Weights of a small GPT-style language model, trained from scratch on English Wikipedia: 145M tokens.
Each number is 128 + 32 x the weight over its row's rms, rounded and kept within 0 to 255. Layers, rows and columns count from 0. Numbers have three digits each. The size before them is the row's rms in percent of the matrix's.

# o: layer 5 attention output (transposed), 256x256, rms 0.0432, rows 42-63,106-127,170-191,234-255, columns 128-191
# v: layer 5 attention value, 64x256, rms 0.0435, rows 43-63, columns 128-191
# gate: layer 5 MLP gate, 704x256, rms 0.0579, rows 0-30, columns 128-191
# up: layer 5 MLP up, 704x256, rms 0.055, rows 0-29, columns 128-191
# down: layer 5 MLP down (transposed), 704x256, rms 0.0511, rows 0-29, columns 128-191
o42 109:173101085101122117101196127176096118167112110101103108083142106087096101107135187162131124100023156076129096057174119147114115121135120142110176170164084150114120108157109105116152122122106099
o106 104:135095152118132135073121115135154136174139134123112104129120127089098101098166183131089111117102188070163129075191127179103131127133119111141118177171100178128137121142108121134134134124142115
o170 103:158080171119081179144121150075081103151142136100123090114127107163070145160100135090139178132142135173075172094170165101150132187107116108123078210134118087131113130160072156112125174123118140
o234 089:175091079129107141114148147124132113128128133133138090078136185152107156134086161135163140127112119128095128086171144128134162163065135083102127244139118132107099132140047121089098090102159074
v43 097:084107127164153110101101118126092139068135119058184157111136118105139147147106103077133135166197169127103128159147087128126139118148137127103085148076144113092143209159087112080136089169115064
o43 091:186177126088142117096120116164128120184100110085154131104113110096107134133194150131164143139090118115083118101143106162130129149126124129097150169126059154090154073106137120121167145131099142
o107 102:183105170114210139099118109141199121211158140146114096174135123098121095116159085127166132119146167107167133079175145160139152114119150157187124136123128210126169094122155103106126141143120146
o171 113:172067128154138146142134163086141106133098137081150106123144141150108124157104136095134135109098158192030131073120166129103102158098136140159041207124137120152097146140098117085146108083128152
o235 093:174106097100149127145126123135163106129112160084159121097121171179146156162080148103157139138142110152035129069135132151112134138093124141127092201150071151112105113143071086122119102115104121
v44 101:075041082127170037121119165143172124126079109111117063069153130094114112137140128147101129119097182107081128166135110125135122132105129135074080108072124156142205191160198138175159144177180109
o44 089:136173132151113150080075132119095181129133104078180122146087130111105179119110104121161165098109149129136049127083153177097129154127171136081129108124105099069128103147132133148169182081109123
o108 092:119118135196082214081098092054115137131122072158160110165164108108043162100115079109169154114088113144141067094144157142082111157149150059160084073093111180090095117144127127062094136092148127
o172 117:122102149132193184116115124119111129120110104165081134091159087111125092127168111105116147078136134170081146098100229103093120120124097075182051139083139135145131166065115103124092097103170111
o236 108:111146105097166169122154165132166170124119043161086138103089112104180105115128117088118129105161157119092124157089179129130163113124084044151078078133119122093137152129149075164116159058222113
v45 096:167120121096161145112070127097106144127119121143139153098107135131134095156159161122126131122124096084140170095136116118158115110101170135118153150121071083139170092120138189162184131075147117
o45 084:071121160142125080114093094159100115139166125119122117132131153120196144126094136148121059148215103127103194171139189140139136106117104103076111095139204130165129136090137113151161114086173085
o109 090:119164158190076086093157096146127121075107146152092140121076169088174105156125130130118100132151137193083117163151162114146170109182139145094157034185112121148092085104107130120123120100105127
o173 114:114114123141146110138135102155114137086149110132089122135084123073131108142151122191091163146108077166177141162175152120107130083105137100098167114164137155140112107094160103130074086147136115
o237 110:108079145134124080126152099182112124100096098110117126148147117090162087144127110187091130145106119119123147178139135074149156105101080098073209113141141146138096120074159113089084108127150113
v46 111:086119123148120143096134044060053096138166139149137114177094150160194125060127143151128140152095099132185136103118103101131157098101141113118129121166147090137072141122137162125161141135060178
o46 093:180116151138104075142147084130129077147110133147195168099127152108153077193129143079070118141136100094147175132105123124207071105154170150106095067157102173131120131099113158133210147068172145
o110 108:161119098155126047129165121147090074128164121168153100181054127113148106134125124078074108123162117117077179167099092140193150090106180182102099050155114156089139101135086208182130144123132070
o174 114:104091124159103135118231164173110108114085167202135139109150206161146152154133147116136107131102067139108193151131141122171154078071076116154144090141128137132165142196102160135147146091157113
o238 104:177137167135070087127169116110098115139146139180142198136101179124104122124138157093130114152110086140179102137162131144202109147140164197138130143107096171136136131175084174133128158152094129
v47 103:067108148145131107125136124149091128145127093161125114170179079116158153099135079109126117143077185171181114157101072107073130134155118091139080141098182107169138206116105129149115103134132116
o47 108:113110136179173162169144145099156140062136103182089129095139140092128110105078146143085094118122152088151111063138163132155155120096126156128145138165166143158189109153143185168194189105090108
o111 098:144148110154157074213127125102147164099141118098092089152093143075115191125077136110136109138094126137135081097165095147061133136089217137131149124140141178131173070135218126110157181074099152
o175 103:122110140119094132114092104091087126151151112120072093131125117132159102133144084119164175119087081092108130124155187101111099135046129100144124176122167202126100113164098138096093136085163187
o239 105:098122106158148142138159108132098124166159094132093104133114076090110097086112092160067118130121116075120093128101186147149119128068103078194107174133176159143160103156162142118161176102161174
v48 105:127160188156131078134179073147214130110107173124106161097088171075112169154117120148164084113126191094160029164188153142197117069141191112089100114138166165089140154107079095156163171134152157
o48 098:097111126076075100106109144086138194123155133098148097166167083117191102150091107126162180091134133146125139097122083114072130140105126136064103151134202104130119156175091112122140160140174119
o112 092:025119106139097128109096116120100177102140103146157138137171058123109147136109094218084148119066156114116056077110094093145097158118078115080102093113139088157101096112178188077178129105173133
o176 111:065167156154111070126139139133151145074139132190115156107124127109123175097149169181089109113095169152208121171114121100148148100131104105129088157090122093154150137162226149143142108138138062
o240 108:103129148189147049119177117126148176046142134134136144157142125045136141135165170149128128131096150177213139159147071116083126160168174115149074145120144099143170195116156131147106138143177099
v49 104:151105124114095142141129179134169192046116103151165139107145149124065178130103113125175152130139208154103110104118108125124112128174069112162085129108117129178165123142132101161110146151143152
o49 084:102149222130157106123124115145127127163118173118174106109175100105152154106116164131096037118051119086159132110159132166134140109058110111182123177130108113158129173141183101090169155078099129
o113 100:119207197125181078163151127161187128154140189117128145128139111103139158132134168157153078136094141100141101084165123154092130099096141108178168084158106158104159173125191063093090126114130177
o177 110:112126176157146176116124079140096167148164164115061106134125092055147139109177162191188177119108043133173141142156131106152143089078086104149131145072098180141126139102133115111042088107107125
o241 100:104082178167158106124164084168127111139132212087109069091181142096122135112138139163126129139066103124157156178163134067155134067071079045172167139049112138160113172101143067125034130115134107
v50 104:128107099172179101113153139132138141070120096101097079142184116094109119181175115163139144115111175151134091148136106170077115070062149106133138146034138102082167154200095122123152084109177114
o50 092:107155126109144164114125092096116098182141083136168142073122142122123142138173142076133125144082145140054137113141142150120131145201147192143128163113089119098157090111067155162184203141083126
o114 100:118102102136157167139101090115088167143150116185169127145145120144108121133168108080099060128095174081109123122157122154124122077132152168184133127123118168161159126094112089143177159166092175
o178 113:125072116136138164155157164074101119137090146114112142112143155170120132117150116074093074086051173139072135155125207116137083112117160116139079171096143131136087154115141114078144074079106153
o242 097:090114095102164171149131122138071157168125091133119162087158089154135146142122138085116082145086170112094062101127227175150081099120117110168059171117126140107146127153111112118124124083134137
v51 100:101116135124149091142116132145085154125089075170075083161093091080132141114139121116133171074087189156084131144173098137135124097154126131124099132211097114133105190167094131152108160136128121
o51 093:160134128097126127156141165118097155090112138094160153139144113127173114164096153130155187124131097098187146070108072156144110176022177143057146094118157153130129133153142122168188155139104130
o115 104:096159102192104138185099143118130082094178134132128129119115109092135175166133118153141172133080126175178084098179166089148153195126190114121141121108156141139093124144153223138099151131169124
o179 103:132145161110162183170085116139140151120166166121133171098138077101132150172164187175127134133156138139176178156126145141100140168122135094155068165113150097163117121111177156195175118141147099
o243 098:153137118138143163127122173098139191077164108136125173156091139099108122169140161132121136122148171128174163134109088164131142195123177110093092105183169115106114115105171112208193176146184132
v52 109:181102149116147131141131168132167142120039142117123163102150091138151136090099074085175154151162079192141133108178130087088201137154092146152122141085114129210135095130139149099166108127112044
o52 094:102145125115145160115113126150107154125170072093146092074139105115141142114101181169127070077124161055150101095109158145092104124070080116109097116085120111083112112126164094129100121044144118
o116 100:089170148171099154133151101170165140121140085098105103114122098032112158112146210179128130098102169148123090086149130063114111168184101093087160140152088118116069106124119148088103111089129150
o180 125:108096132166129153162124127198107137092127140127066083139132091085142138134133127183087208132089113147133145162143181110100143119087090087123115177116130140128081136099099144152107101130110115
o244 107:138105102151143140145160159192140145085088125079115098144140106112169112141087130189091152158113141080133142156084123084164151150093042100113179128149133116088094109118096135120108140077146129
v53 098:150032102149119068090090128182169096087073175081156111131167112101097130121145074117121151180099102086131138117108115078122108106123081161130126153131097143122128152107110143088130096088145078
o53 094:146124165143124164138107101118146186079119182138117098118139087140152136081120099197135113133152158132135091127164130095084174077140122143147162129062149154133117104071127136113062106156133214
o117 097:164090154147092170097090116146119126171119138109126107108154087136147159118118125153133110147168097123186130131175189120052118128143107115174119155127127134107071138093114118111108141140166201
o181 096:149106210119168159115059136165159110166155149076135162176142142176150161139124096132150167100137100109084099078186150175096150190143141223129098074115137186119073087092053156127105101148172131
o245 090:158133191132150180090066084123118172144171121097131190160063058126180163113142088132111154081132153097145109044172145143148105178091153199104125070147086193051110096113147123171150066122103179
v54 096:151108141098145127133120113153097109105122140116186183091146141102125187134153182151111175135132142092099139169079117113104115133120117144172108109121135130132111119100118162123099170145117137
o54 103:138125081179094114099180164168150110121077118123087137154171130116106085139173131101124105124007154172159152113193112120121106089181133095154140169128113146105082211154115109097125109095111164
o118 095:123111134099115129103135129120115127159127136112132146139190137171112101132168187096151112152100117135170151094158132169125085064159076101137137183123174120120171221161109076113118147162135137
o182 099:130109122158060166106167132087126123123103124113163140158137104151117113139071173076203113132102122143114104100157105121185132172176126170122106195114121071101100165130046124082108142134099147
o246 099:107118100123121190124082114087176077114122148132190126133128133142110149094090181085181109096129101130130121090162106098149118129097182154135091208110145087110119184149080117121146105125096110
v55 103:137107130170117117153152119138115128115151092128131086107113123160147153141087116149153165136113117072113143100115083134125181200144132176067143174107130107151084119147181193149076091126125032
o55 098:147146123103079133124115152157136091174097140105105169137069110090151114113088152118099132153120105126111150164085137138142121152105094106063154133157139130126117144172121124181175040082125119
o119 105:153154159128093117088132180115217119147097149147095135098136104112169062104136139108118161124131178103172146169147080163122163098120101060098088189143130152073105170122126127160198067104090159
o183 117:120049105153118120139129162089086098153151160123160100120140102127081153151072136135114153155171154165087174132133055120130122134089099070116076173133140033134141134136137116123177141108059156
o247 092:094070126103108133147156171159182074162155165128151096138161139163097141150033161151158153153160127151114156128125115099143111170031132096108171175128182079132105118123105097151102108121097113
v56 093:102132125100155119138210127127179097111111100117151135154130109109158168124121164169071085132150168148113092104115159139165091139097101163151127140124148169139151181159101080178094149117174161
o56 083:095138134165045165076120119062142156143079167111165159140132128106104057165168118090127208147048110172147179138142125145121130103140128122108133200140118110081107142108106136097143149141079172
o120 086:063129188123166172144082137129144156135136142136146128149146105149123119117133092179125122142139135044203124093164111176122133097081105138152071188079178122080187123070181109093154175134172112
o184 097:111125170168136141108100081080127146102128140122175154095097148141110160113132134128056047090179193092128112125122064147152093136148116183168048156088100078112214131131134132122174101112120097
o248 098:089135185179137140114100085103118112089166134114168156121157179125056140146106119090082101149148136164171153123176129161100064081163154150148057189078122111101160195162117126119137107152125087
v57 100:113137093123177124169119089124153132082189094066124068090133115109111160133139118178081121115143151121098084157130107175159132119120185136150120116076129172097161143132144110192110147151172108
o57 095:146159136173121144144151180164147092080123112109098128127124111115093094161130085113177143139106173138124149152105100123101109107133111170111171104164116136129119166103104121137114073141137156
o121 088:169116131138104174126134166110157114160152116158129105129172097125094096127122071084170136142129149100190191110115144172097150128077098105147127157125140162124147188085142039146127122162151150
o185 124:132098110149099134085097152052129091126160122112136098101140098166076082130119064089154149087158171138108120103184168145079124162161136164158049142131119115133100132166074143101129158131116186
o249 101:117149119154131159115065155109118133132183109159140111073137089134120097120103104112178188089208135146118122115163131176050143122137175173179071139133117110147135134145120136145119123138141167
v58 103:103125143175076154129109097132138157130111145133094128117094205116099177173092204105124110159191117103118155177118156129142113117127117149115121119098109153132164143142168107122169239107102141
o58 090:137044140130093113141178128156169156099127166118146096123151147184153119109123115124119100116063155137131102120153129117123168059112091132086143122133167118154184116152074137084076160135154166
o122 091:136138158101097155139129063130063120155147095140179140134103083092117056090133175108169175111108155145152130112153116114109135108142086108096091114192121118143137103084122134108082100093204137
o186 112:143106156150181096138151101149137105114085125149134124155112057062105134093120206196134149119089119115156122185118110098120140121134142105145081117092160104133099127086168130144067071101157120
o250 103:128096115121155107098185120148185104136107175095120117166136106091138121120146183112136130157093143134131146169139078084120125077104114088143116110108160101162138132110151125089080063086143125
v59 101:092087109165090140173168190115116050152099144186088162142165091186169100103147116111093207149129134134180112110162097082131148116162085150148179121077102097125047113102116177141114087106090110
o59 101:125086107093164126136092126099096127138135096117189174127073101147139154131117170099081152085155077118178135094081193099170097137126156136119087100130137152119080136095191132160173120109145137
o123 087:084105086089151109097126177102131145053107120118150145110141178127180141100131223145117118093067098137105097179086148058118134116165150105138073137085175168148093116132130204148135102116088101
o187 105:096089109077106154125116138154134186102134115146098115150137145162174158129106123111085131157117087098147136160065103099168162098117129084154116133149119148082155058139094173076159155072138122
o251 090:141120106074110130137144079159091094117112127126129124168099166134137141103104116103063107150108083109164117122050119108143108146128089116084146164142116181088130058141044148089165142113122157
v60 093:153175110122135159150118131058118105153095193170107114086145161173147103152165101122121130089101119134109101067151133056116113122105142126180139163126097130109114126174128137087207113056105079
o60 103:130153165131115136108070084077130189111127123139184107146110114113150179146117100129164155141180074086104146158068102162107136110106139144087105086127090139126146066110110145108146158114139142
o124 100:122111176188093103148110122128134136100117168124087082124146126100114197165132078177149080112093098105113135113162195092150166133141139143112111131133104128179133070154127193028114170092122148
o188 113:118184122122151110172100134194141129064071126140115125133138133048163171152167145177057096141106106080129135159112157168086124054138114143098106164186110159143154112111150174157170086094159123
o252 091:141197136141138140120075139127124202051071124121145132148098123100191172158135111168085136130101121064137149162112112163107122093187098153063098110175046166093142057133103156132173151135150150
v61 092:100164146083118103128139117119215143158152116104147192128136162163202096113162141172095118109129181147105077112140115102136174067195151168144143122103079118113087141066127107135066071172184109
o61 090:147131083105066091099090117134081124148122148039115150171087086060123148150119160113147240141149059168117161132107112166103091099108182121060156142178141114077100140106113142155147124135095147
o125 098:097122159156140094126084161134126132155127140080090152141161092079130152098087145192126164109099106076143107113122118155196130111102157111087076196130157086106122121081157226132176107124109087
o189 105:094135093126109124128055163105199124100119159087171144069148122140119186134131156157059091139155175085134117179072063121162127082180121132123062161131123089136193094091159176158199138128133121
o253 088:104197150114116127118103173136200094083134111108169141181107155093099088133130140084125122113145142167156140154126045176103137094210153159067083141135098113063154111092103150146143177187091166
v62 092:167110102119141122102133141145164093083087150148134173111118119179124142105147079132137150101135101160184098127138130089179133134071177130141127174103106099133159153125156155104141200091120130
o62 091:144175113102169142123061136146051176127160099151160118129109122111134162158075078133116105106130134092111107103070139153058139110141149124164094109141098131124142146122144139151097126081148081
o126 096:158140114159085135163151132109115103113121105129128131164118169109118150157094064123108103119044142187076111085099178091096124149173169141120155098159081143130147142181088189101094155147130121
o190 112:114149112136113142171134160185120134123155143162089115137159157123143129136138120099151181156022069158128151120137204101104144104121139074126179157119124160167127195112062147140080101157136110
o254 085:142186140153128128168149176198127151084082127120129121111149136161189114112116085110105158137059137098115158151095126078139199144168116088085199147123124143135109168123066191103104159135158123
v63 098:068144121124083164140159104091125126129054126119142135148136128140153084171125114147079152153044123129162146112127129062067112143107106076087100176168131117153145144087168165055090161139084139
o63 093:133116206140155156120137106166098130106169113105113115183130096087096165169122071107139159159191075137150131143101150171150144135222147135163114161128138119151088116158152113125067106145168147
o127 089:169091156084118216151139117120088081179103120055184144162115172181154178105165072095155125147137095133090163119130177129160114106200144158141093252080107082149099110198111130149088150131113134
o191 118:139153121067090131122121145168146088113093102143150128121158141138141138126138083073169127109085112095070123075124119122142114153164141133116136154144151167162117170154040079146099102105180129
o255 087:101099130081105149135131158165102101127123143071103098118143088164173180065154101116123152120142102138135136107139126118120166151137113145085072183128134132186124101195073142134102130119133163
gate0 104:106109129151094101190117131089177086122194086170139140097072141153107077179099133159154204135166108109093149061109142119134155128095089098151084120129149148116139110139116129139093132150125121
up0 099:110166091139177151101137136078174061133077159144105190080147179156091117105173093086100103141133130096108119105154127128145107088076102117086192083149115191120143149176104108078124120116139151
down0 101:126152144112122102156101184086201093165099108138136175123132135141066095151168123136165120135070140116114046102183093176115156151097169088109122133196137129110147114132083056158159108126091136
gate1 107:184206148146090120114128139171158124122163095173089171140121161147099156142107151141086087143184092139140154082157103115093126079176135141154173131140111148134188133099178158140111137060115145
up1 105:125089112127073146122155163094101088055076158081116128193143146042107130139150104077183129135089165136097193143078161125114184129128126175125076169150129153113142150178134096097155134108098052
down1 105:160112154145143143157137119171165129086123172197127160098139146148078086148115078129090116179095140120149157124139121157095185140129174157086122121140120139109110138223163107094088124163107084
gate2 100:113101137130119093070109045160101114168148155153099160124070167160139068101143128174133110124216106132134120131095130120204111057108163146108169126173174115144174126136148155118141128152142195
up2 102:115149115103173108088067103142105148130101134075093090145149097139126159122141107144145113137083152139092125133145152135149100089090114129161122123117098129139179138112149149102106108129109067
down2 102:074085101148114149161196097129150181138143126087098167122129102124169116172119199154106144157137140113165093140106079157101138139110072132130106155152118145142148049115133153096082119190151151
gate3 098:153065086151158164178071158099093188153149122133113163148123061154108116172105107120073108101140105102185113131091140096182141110094103112144113141120165146209148084187117169127155163158119150
up3 100:128128132140108126133079110175114163085204065160114161183115182085079184126075127166103096161159091110153126155150179172126102131175168129154155116175164097071124150121171104167103104120179141
down3 101:135163110067108159140141110157045158096130132156064172126110126109118205120134159058173155089174126119171115128209104141120154149143126145128128084085130168074107118150089101141082119133106154
gate4 099:142155063079172092102140113147080147091163118178074103134105124092150117103161099168159092127123162122180110132136116146118098194169152125087082120168075164145077088183136140136102086116125157
up4 099:157110170187141151141165108138114131080122082122076124121175056063145193123097125139125171168132086119172146141162119115128134135075049128196092098141155112107153128109092118140108068140107164
down4 101:148139141122136101105141157110146166148118165106140114154119151143139185112142125139169096104104143154188095154108066125129149092105131179126064143065110120066147185137082129120135106106128071
gate5 109:185164104140105166124151157161117127119084138124127101150149160125145148140123098103165120141123104134111140121130142154114140094206104183060237084146104137158149132147075193139141137082084139
up5 099:144072154183073154130147103102113115125189078101118144057132146103121133113126131087111091090136137112087144125135114068097166146110193094136078157136140142133088174107118068180080160183148092
down5 097:166179104108122058086137140177125159092090101151136102158139155111155102117103086148123153164103073152117170161080149115087133110191136153112209026172080149113099112136123155158127139134126110
gate6 113:154134141110141121126123074137138136127087102171163071157072070062126063077098114175108204111195155125072104127119090133153113134113129125071154121125090144099141117179066091107151203106127132
up6 103:085189157150134125097148142150219146158132104105217109157147183166138132129083126130108128137115131106133098187130175155193158153118091158087182126063111079103082143150132114112131101116142130
down6 102:139079177129144157206116140102123128095097156130120155157108149124114177154189175099113107148031219093116101159160168168110127093120142108193061095130111139164119164127142115095115084167070127
gate7 102:109071140126102114211129105138043087101120143058169114117112139172100171112134101110142143166176157122158086126110145130084128109132085075120108158107063145156087077150135181113120144160161126
up7 103:146046118127089112149113131153161109163115124087154087177113166173046111113146167138069127142117136141144137093136149191135157107130164176176101179148110187112129136129190110173134131148132128
down7 101:128140134050130157136142190143130133149067133173141117116148145145133180185110161126186120124152212136090146134113096162137188160109185133143104163136133155140147132099157142167093110089094204
gate8 092:114075135107127148112215100122190160114163104149120154078137173169101108111146140050073144126140141133062100128104156123170147128125093218101133104154110121129145053130086153138123078139159116
up8 099:104162072170149159183176194164183097142171132150128115153195103168166080146103110090134130135133132133129112108135155117128154105137139127175156105135153139129118090086117143163152147120108093
down8 098:169133211127134137097080056126107073181137139127147199053161143151156140123143198132080094128109155137122160169153095153133117129171140115147113157160139109140205155203138089178189148118133186
gate9 083:150157099143119129140178145119126110134108102162098127154092101114125088102105195106164130104184163092105163089166142119200173132135146096099155121181121115171126144146151125079138075088172095
up9 086:163155159108135148162141111165101142152142140124084112148102134139139112155162155112173124131155077054110097131054106187089152134144068167180086128136108160143105102054101088133136090120144118
down9 084:155145090091162116147178078109135141130120161100135087107201147140111095118071108122111154134157141084124143070122097132062219122150071163153187081153183124102110109170067163112057166102161114
gate10 096:113176147100104155178123113127105163129084119094172064112068186128151103131100140148125130179144134111147127125131116104149156114062093172132111119141168129161143153184129135073122137140074145
up10 101:189154176127138131121132081121155123216117112126057105120157076115121049051119135083139221150069131122136202089144111102154191059081087135137127146094181123101164171174097149166094133126083078
down10 103:123072101084124182128133133070136145181131177155153105162133128138075187105127106158090090120124188109079147107150140133182176093113144101165108134108173120118142145194128099141002126045139158
gate11 105:127109154106137123151100113156086130130181122099076156072111114141121072186119104108087121110192148118179181092146175123058132139091180137098094140052126162148142095169132164163076054156103074
up11 101:132194160116119095090120081149137089145132076119104165150108115123125141151045112119138123143135141128114135174124128101203133053146153129118093133101179125138115098100140125183138142191082115
down11 103:170156076155162143119090100143110143139129114095119163081163085134106123068161153061080102136170117150193130043101107094146100147112161135138101181069167147113089157113136114139097093099160105
gate12 098:119200089094126188156115099105102177149117154121147140215130131144172147134132129142080084116127146127131093094113090132127137137136099175141122074137197129158196081112124119070139168128157142
up12 098:137089133192139151141190149102117122176140133110144146114107179133101101071123125141155142143177140123086130114131138170144158187168154170155148150188093150144134133107163134107162165161146173
down12 097:106112129158145094175131160164197123132185135120085127147158094098134111162091148091116114128143101082200164162137089075133119149099130091145116135076102127138101069155121177113120160112082127
gate13 101:141089126129124093127153135171182100145114101106112137071126170119137124196119103123127085089134082111110164097107135068177153127120164062133146118119194113195159132116078110128073092164136056
up13 098:121137163108177134177147180124162092118103157141128151130152171119106128178149123104158062086153088087123139064115155136106170100112107172129099126084153149174157176081118086106143132141144123
down13 099:108094090126111130095126109085089148101137108116125140041178132149098137151132183134168119072055152143144111092127104186096107095125116128169108136110102156113117126143090127078099117102097153
gate14 100:142133108136120110208180160147135090131133167094087152130112180126108119165097116157151143115148148121127154098113122109108136156157105123175152140170099102128121101170151098140162119100156101
up14 099:114084157132100101096191127102150169134140158092097115102121088177156096173136075155202150101134086176121150124124128170140110106069171093133159138069075133142098110154115079058155084112086159
down14 099:126105110147115144150058089129038146101122154165092157151150165126098113133107011083142117078137072106158114130097126097097128139141126090164077126141072131074118164124165142114155090086041101
gate15 103:160140163158132133195169179096078168100113125132086148159147083115164098071118152124139104061217138168139188149125054132082101105197133081108098124150129182159164125120219084146143100092191177
up15 106:152163104098166122163107127152117108151152129146123075141132156111131081095084143093130081097117094120169118142163144107160115121068136116192107074143165032089149165174125156071147194165179130
down15 104:114130101131122105139091118157158189214165152056138108137095134116115154130122169190177155127144113103100067110054169144106190155085105160052138135129119147106128090170108106113120175122132140
gate16 098:213145125086140130154132118154165085118084133207122206125142095104163094132197110182108144123103096121127145089092119172130159118154160134120121095151107136140095163146177121133166173180167077
up16 101:199162131151146105123195127167116144096174174134142127137112093149129130156176128165105110082129104070097138116091108168136145127096189144088144092120117102158132061111107111189115191116205142
down16 103:136081077147135181056155193110125062171141108128091110072135094118154125085154124145186100110119116141077088135089084194158104166112183138169107160135091138163097115142135137175126145114117121
gate17 097:145189195127171116144159137111125133167148111134116088140133166106150152141127174139119157151091157119133129130145129127145097145115161141167159138062119132105143112098131056097084146148173140
up17 098:182115174130097146132173149110159168100081072195105158157132140086108144105144124141107113097106130149116173121165184152083145118131142229116114148046151126095108185147117156087099182134139101
down17 095:158086153142141109142135111176143135128098102138159158147124152187120109137090184168154096147177126080146137095122123131120176107109173139155173133159147109069138133140133062113190104054110120
gate18 101:160124173142129130119161137130088112146117111150159176130134065147130111120136137087114125152113134153134099101069135115167117166108122136142107104059112148158158139131089178126124126101091078
up18 104:099140101060149129095136073130155138120165225103142108149095167088098127166091116133169147152040166130159148155142118175144120152132185165128159126157163144056111150101140133130126154100076155
down18 100:125067102150179119100113132075140118143143106103111118178080122140115120107125103117179156181139137119102115123119175097171136124154133136047145038151126169066115115232121165193107108162135120
gate19 099:154146109153081055099098100186103131158121131125083085129153069145161137128143145127169127109177119116130154131127203105070092177125078105057183088101136144155144096130146101140138075158158082
up19 101:122156087083117088083101126162118182101139114123180151137090140094082152075124178156165152062117204106097075095091108164190108162200101064142120121077097184138134127072094142179131159133155077
down19 101:110112089116097126102128096134164103099117131138100140160134068103173120183102109077165133205152096096168179138110108133061101125137105121158157131139105091134173174094166116082045098202142099
gate20 104:124120126126101111147172130158108154147147178103064148080038108134111097155114079145101110122138103089163115097096090178120125151139118157102143100157082147102170096149134151122059112173183223
up20 107:136129089105132110158088120079171096152117099110147120191125133166170156125110178172038170110127178121131165136113101082145128108103135117135090088142129157167125175110185204156160145094161103
down20 105:127108052126111144118111167142170139151120105157188165117141148157149118108140132127049108087139125117101121129124148102150190109107150158165167155121097138106110096078202170146079096158147165
gate21 095:173148114129171078138188130177144052160141137105135143152112128089044116139107091159118113144133120116146085129095154165090083149151167136154171104109160122132108141152176130142190050108146149
up21 090:091130112139058128147149163124112169089136141156113135140109060139188112132102155098131180073134132094132155082153077097150179095108115097119133151135072118141153097122132173124093204135148147
down21 094:129118120126196062115119131136123147157125156135110117129132168088132113129095106118168148141085154203132072106139112155125147126130084075141164082127084114136091116150138150094112128114099123
gate22 097:128138133091110135074160115138135069216106110102114195144119115143199110144140057106065128111107109196124131094081051123140175112133157069052155150155103146146109094140133067115136116103135136
up22 101:158162113128083116119093130152157110090145105130106095184103227076161134158130079135187155131166119069111218134136096072186139115162103179110116144154167143077095195178130140169178107112126106
down22 101:081156080095102163116055138164092148127117212127084073087139134114132144119136107149109098121203174129131102141122132145165128103111100104130097036132119089065170182117166117117086123162164124
gate23 103:119125114169097120097126198134080151105149089168132079107124057096092113096148127147110129143156125105149078177164099092152085197117123076127090124118092121104184129095195213158127168140088161
up23 106:171160192149182149166143079171082165143103125159183140088190125086189112129112094127177138140157136171146156095123127125107099145121160116163175143068087083104113171215172108115115091115176107
down23 107:137128117139186120140189112133114140115163083136119109117196068095144152091095093160159112091184121156051150106169109139134118098135124088103141167073134123101111110100092112081103171142154104
gate24 099:128112121150046136047086133121154167120129093070178123083130100106135112154100120143154183127142177115111169088119110173146097152117128099160085166106120090124155101145140156112148167114134172
up24 103:118184105078191131090102116103158188166120111167139152130147125110160185130105136110112131090239139164082087166064132092084098151111088200093068156135095195159122159124116116045135139143166109
down24 102:142137136127154103110129134116163128140104077153127110192126137144121146157094141105119138105169146124084106106188190118146150063141167064080143130114146123064191076153102108206165126142167106
gate25 097:116186132169152078155148151155105128182098147163112109155063131135151143155106134146129120119053120126143067113081101129208148131165180133079174117116117176087115164096122088133171104079109213
up25 100:127080109122067154151101176128154072125151152125179156127141098145094128148167143115114128112159140118128180147126095106093142097189109110150145151154143047171118045156127149135142143211093062
down25 094:079090134125069095155164117159125154104126095106090164137097051083170117112130164140091167110148118138128070109143148115131125117173102113177192095107116156093151117090117138157099121180135122
gate26 104:202108114116153124148134170101125136109114087173170126089125151141145071097156138192127127149102165086117116080099116137199154175142102108097124105075126130117137101143128124134156104089206148
up26 099:133103103156056097078078147136144121155166181136093107130101109126123095144120153080164127136063150134130086117122124119146110073111045117173119112139128116169133146075172119189137087139138067
down26 099:116141092146095092068134121151104108135082125134128127079155129164099090152132115152145194125140136179112178129127130108102119113157137075136152112095181136135193166163078116095171105136106064
gate27 098:156119112130091167170145118125144101124173104154102127152068143117119074096174143051137171122121083183112108132141098064123119105132188165128101060150103152181120127124141141167142134161123169
up27 099:060096177065142145122076154144109164069117086137174119109127157112130107056112134099143117051107139133119126119113196106128157108135163103148076128071148179095142110166134087129080135128128126
down27 098:099175135067179186096135098140093160149131126134105108119113107083080159097070095127192145168158134156117141145117124168118147142179094126123127180142079123109106199132117163136068150120097135
gate28 096:101132189095145161190123140077068160074192129118188163099115092101103117099096081189102111088151143145128071112128107151105127133131134099176144129106124144148161121115123121132105117149131117
up28 101:097146123099155136167192120162086114165140114123129141113163103168103134119134092152141076098116125088199097141163145073240119124116073146205114160084134114110117090148156096133094086133127175
down28 104:109160072119142095160126092129108106093119106058117147101166142099136124082124117159138130148140080100125137127121236163155096115162104173102162165167141068092164128147136120107147131105120120
gate29 101:158089107183120102165166186086097107096175159143147112119108120126136075140117126102122163065137113092117130122128108123111104179095094158112084111092108135125152156090136118143123185192115117
up29 103:159068173086084142094141107179135151101132135100146082141106109086121215119101145076115101086142098139125123098100078088123087130139155058138153141128129093152144126144129129171069112149099150
down29 104:119135097137068098099099151176125135140117140134118156048139094151160151101099137102191139076141146137114111109195102120095128120145157109109152136088125055103168175106098088162128109083120111
gate30 102:100137123087082166142118131144061090167090151107089113135104158151125173145071136070145171133142053148173181076112169112162123108103115150097147107176101135130107075082144166165097170165094103